config.yaml
vocab_size: 8192
norm_place: "pre"
positions: "rope"
rope_base: 10000.0
init_std_up: 0.0273
lr_mult_o: 1.5
decay_shape: "linear"
final_lr_fraction: 0.0
steps: 6200
Each number is 200 + 30 x the weight over its row's rms, rounded and kept within 0 to 999. Layers, rows and columns count from 0. The size before them is the row's rms in percent of the matrix's.

# down: layer 3 MLP down (transposed), 3072x768, rms 0.0459, rows 916-922, columns 288-383
# up: layer 3 MLP up, 3072x768, rms 0.0311, rows 917-923, columns 288-383
down916,093,253,199,167,155,247,193,188,211,169,214,202,209,217,191,216,215,183,213,236,180,158,249,188,245,223,176,252,185,232,221,251,224,172,131,119,208,224,201,260,187,179,213,205,136,229,208,146,227,178,196,220,172,202,207,179,198,195,154,215,184,200,220,210,212,189,250,124,179,207,215,197,201,171,196,205,214,169,198,154,245,161,250,211,145,194,204,183,222,192,150,182,211,223,239,195,220
up917,102,200,133,189,183,172,200,228,165,182,166,240,198,193,169,205,199,163,226,213,234,214,213,124,167,183,216,156,210,221,188,216,231,147,193,244,205,256,179,138,214,157,188,183,234,196,235,194,215,179,206,189,215,164,253,226,153,147,235,219,212,168,197,205,257,229,187,243,200,156,201,205,188,201,236,242,238,252,206,188,170,235,185,195,237,224,211,248,242,186,162,188,172,183,194,213,178
down917,105,204,193,191,192,248,155,178,234,151,224,206,189,253,232,212,219,279,147,154,267,190,205,183,157,240,168,232,212,191,160,181,141,203,225,217,187,233,163,191,197,259,207,171,176,235,161,200,209,195,184,258,188,201,191,211,174,174,211,188,218,222,196,155,142,177,246,172,179,244,134,220,194,191,208,221,228,215,221,223,172,174,202,168,228,220,199,171,222,189,200,205,233,225,187,180,179
up918,103,201,210,194,165,174,215,175,181,194,171,158,169,209,191,193,174,236,163,209,193,205,161,209,185,168,167,192,186,209,197,223,191,174,178,252,231,238,193,198,230,215,166,175,165,193,220,225,244,158,187,259,166,184,238,261,189,162,175,212,228,142,235,227,261,210,209,223,186,279,191,226,231,236,180,255,203,178,173,179,197,255,217,213,174,155,205,198,205,225,175,200,241,197,218,192,202
down918,102,236,224,165,226,243,226,224,181,224,209,256,166,126,207,201,198,221,247,180,204,178,236,186,242,200,206,221,229,253,178,221,194,194,164,230,229,123,197,133,172,225,192,247,223,171,206,188,215,206,187,202,187,223,219,180,191,223,246,259,160,215,168,191,179,236,181,230,135,141,109,188,194,192,196,161,167,156,168,217,139,130,170,230,162,235,190,202,215,224,219,182,190,185,212,185,152
up919,093,191,224,235,201,196,228,177,194,190,177,240,274,174,257,198,216,198,185,222,192,228,157,161,178,198,214,227,239,178,198,206,215,189,201,235,213,229,225,162,156,219,223,194,196,201,214,203,212,193,209,259,180,157,150,240,220,246,238,185,190,236,175,181,216,211,165,223,186,159,225,155,150,222,183,211,204,151,234,208,157,177,213,152,188,213,205,154,217,234,233,180,221,215,227,196,236
down919,093,213,188,205,146,207,188,171,238,187,176,188,227,193,184,176,190,207,171,199,179,203,235,142,225,162,162,204,142,226,179,183,191,240,201,185,257,194,211,212,235,195,191,201,216,222,172,160,221,189,233,239,188,215,227,200,178,198,195,205,173,140,200,251,166,201,211,187,272,213,195,220,220,209,188,162,215,213,198,178,209,191,214,216,235,199,176,192,218,127,173,184,218,189,199,139,178
up920,103,155,173,231,207,217,213,168,204,196,186,158,172,169,242,158,183,229,243,133,244,191,169,235,242,262,115,242,227,186,181,177,198,225,205,185,155,205,211,222,225,150,251,186,220,163,197,175,189,209,240,177,187,169,247,198,172,212,206,178,235,203,189,156,188,127,229,169,166,199,193,202,237,184,199,231,211,171,213,179,247,193,254,203,215,213,158,162,213,126,204,174,224,180,191,249,220
down920,101,195,198,189,193,239,183,213,134,209,161,197,173,185,184,268,195,143,211,194,153,196,216,241,158,171,177,176,238,246,170,210,190,229,232,148,178,212,244,185,174,189,256,183,176,224,198,205,197,218,248,195,163,241,189,208,223,183,220,206,204,229,238,232,178,221,233,188,188,244,186,220,146,232,218,209,231,180,235,224,216,205,189,170,219,182,190,195,200,167,217,226,136,216,201,234,243
up921,102,193,206,226,188,247,175,192,199,226,200,165,153,180,214,160,176,251,148,252,210,291,239,162,170,242,200,194,188,179,207,139,192,164,185,203,200,246,213,172,224,171,182,194,185,139,230,199,199,204,212,238,223,193,173,221,155,173,170,209,187,256,205,154,203,176,205,231,165,229,175,241,238,209,249,257,236,228,241,197,198,218,176,180,229,193,191,168,257,231,204,187,245,202,179,176,173
down921,101,172,279,193,209,165,302,209,175,203,163,188,186,210,213,145,197,172,231,212,181,227,196,199,157,202,195,165,177,197,144,193,136,223,183,205,198,196,194,195,201,144,216,176,239,238,161,225,203,164,197,182,224,210,197,203,195,152,194,161,236,242,225,270,181,189,229,182,195,127,163,224,228,227,207,229,178,170,184,223,180,149,183,211,159,158,253,251,189,201,197,180,209,227,200,252,233
up922,099,200,183,196,207,179,162,215,184,211,172,231,193,228,176,167,206,195,225,195,206,185,207,196,184,212,199,196,204,255,181,212,182,187,182,182,199,228,216,252,141,237,176,140,232,227,217,196,198,191,197,252,196,277,216,224,227,177,194,217,144,213,189,177,196,181,185,175,217,222,218,164,235,200,208,188,187,177,177,196,242,172,171,216,232,171,160,200,194,184,159,217,248,225,213,224,228
down922,097,213,185,194,202,167,221,145,167,171,287,203,198,202,229,188,202,164,154,223,197,211,156,241,219,207,204,189,246,155,217,219,190,209,181,215,175,201,180,190,201,205,208,196,193,188,165,213,257,141,221,183,203,222,197,168,176,185,250,190,251,171,171,170,238,181,215,178,232,197,153,210,224,214,178,179,153,176,152,178,177,215,184,194,166,195,203,166,237,187,237,135,197,178,167,188,166
up923,097,151,229,210,184,199,184,146,131,211,170,211,198,290,247,235,179,159,185,209,214,168,203,223,173,190,216,204,149,176,197,222,243,168,193,227,190,212,163,267,187,158,205,190,237,246,159,135,178,167,208,238,210,231,143,189,193,183,138,216,169,238,252,192,231,210,158,198,196,205,205,163,154,162,213,211,221,192,239,233,256,123,213,185,174,215,175,168,219,140,143,196,231,158,238,200,186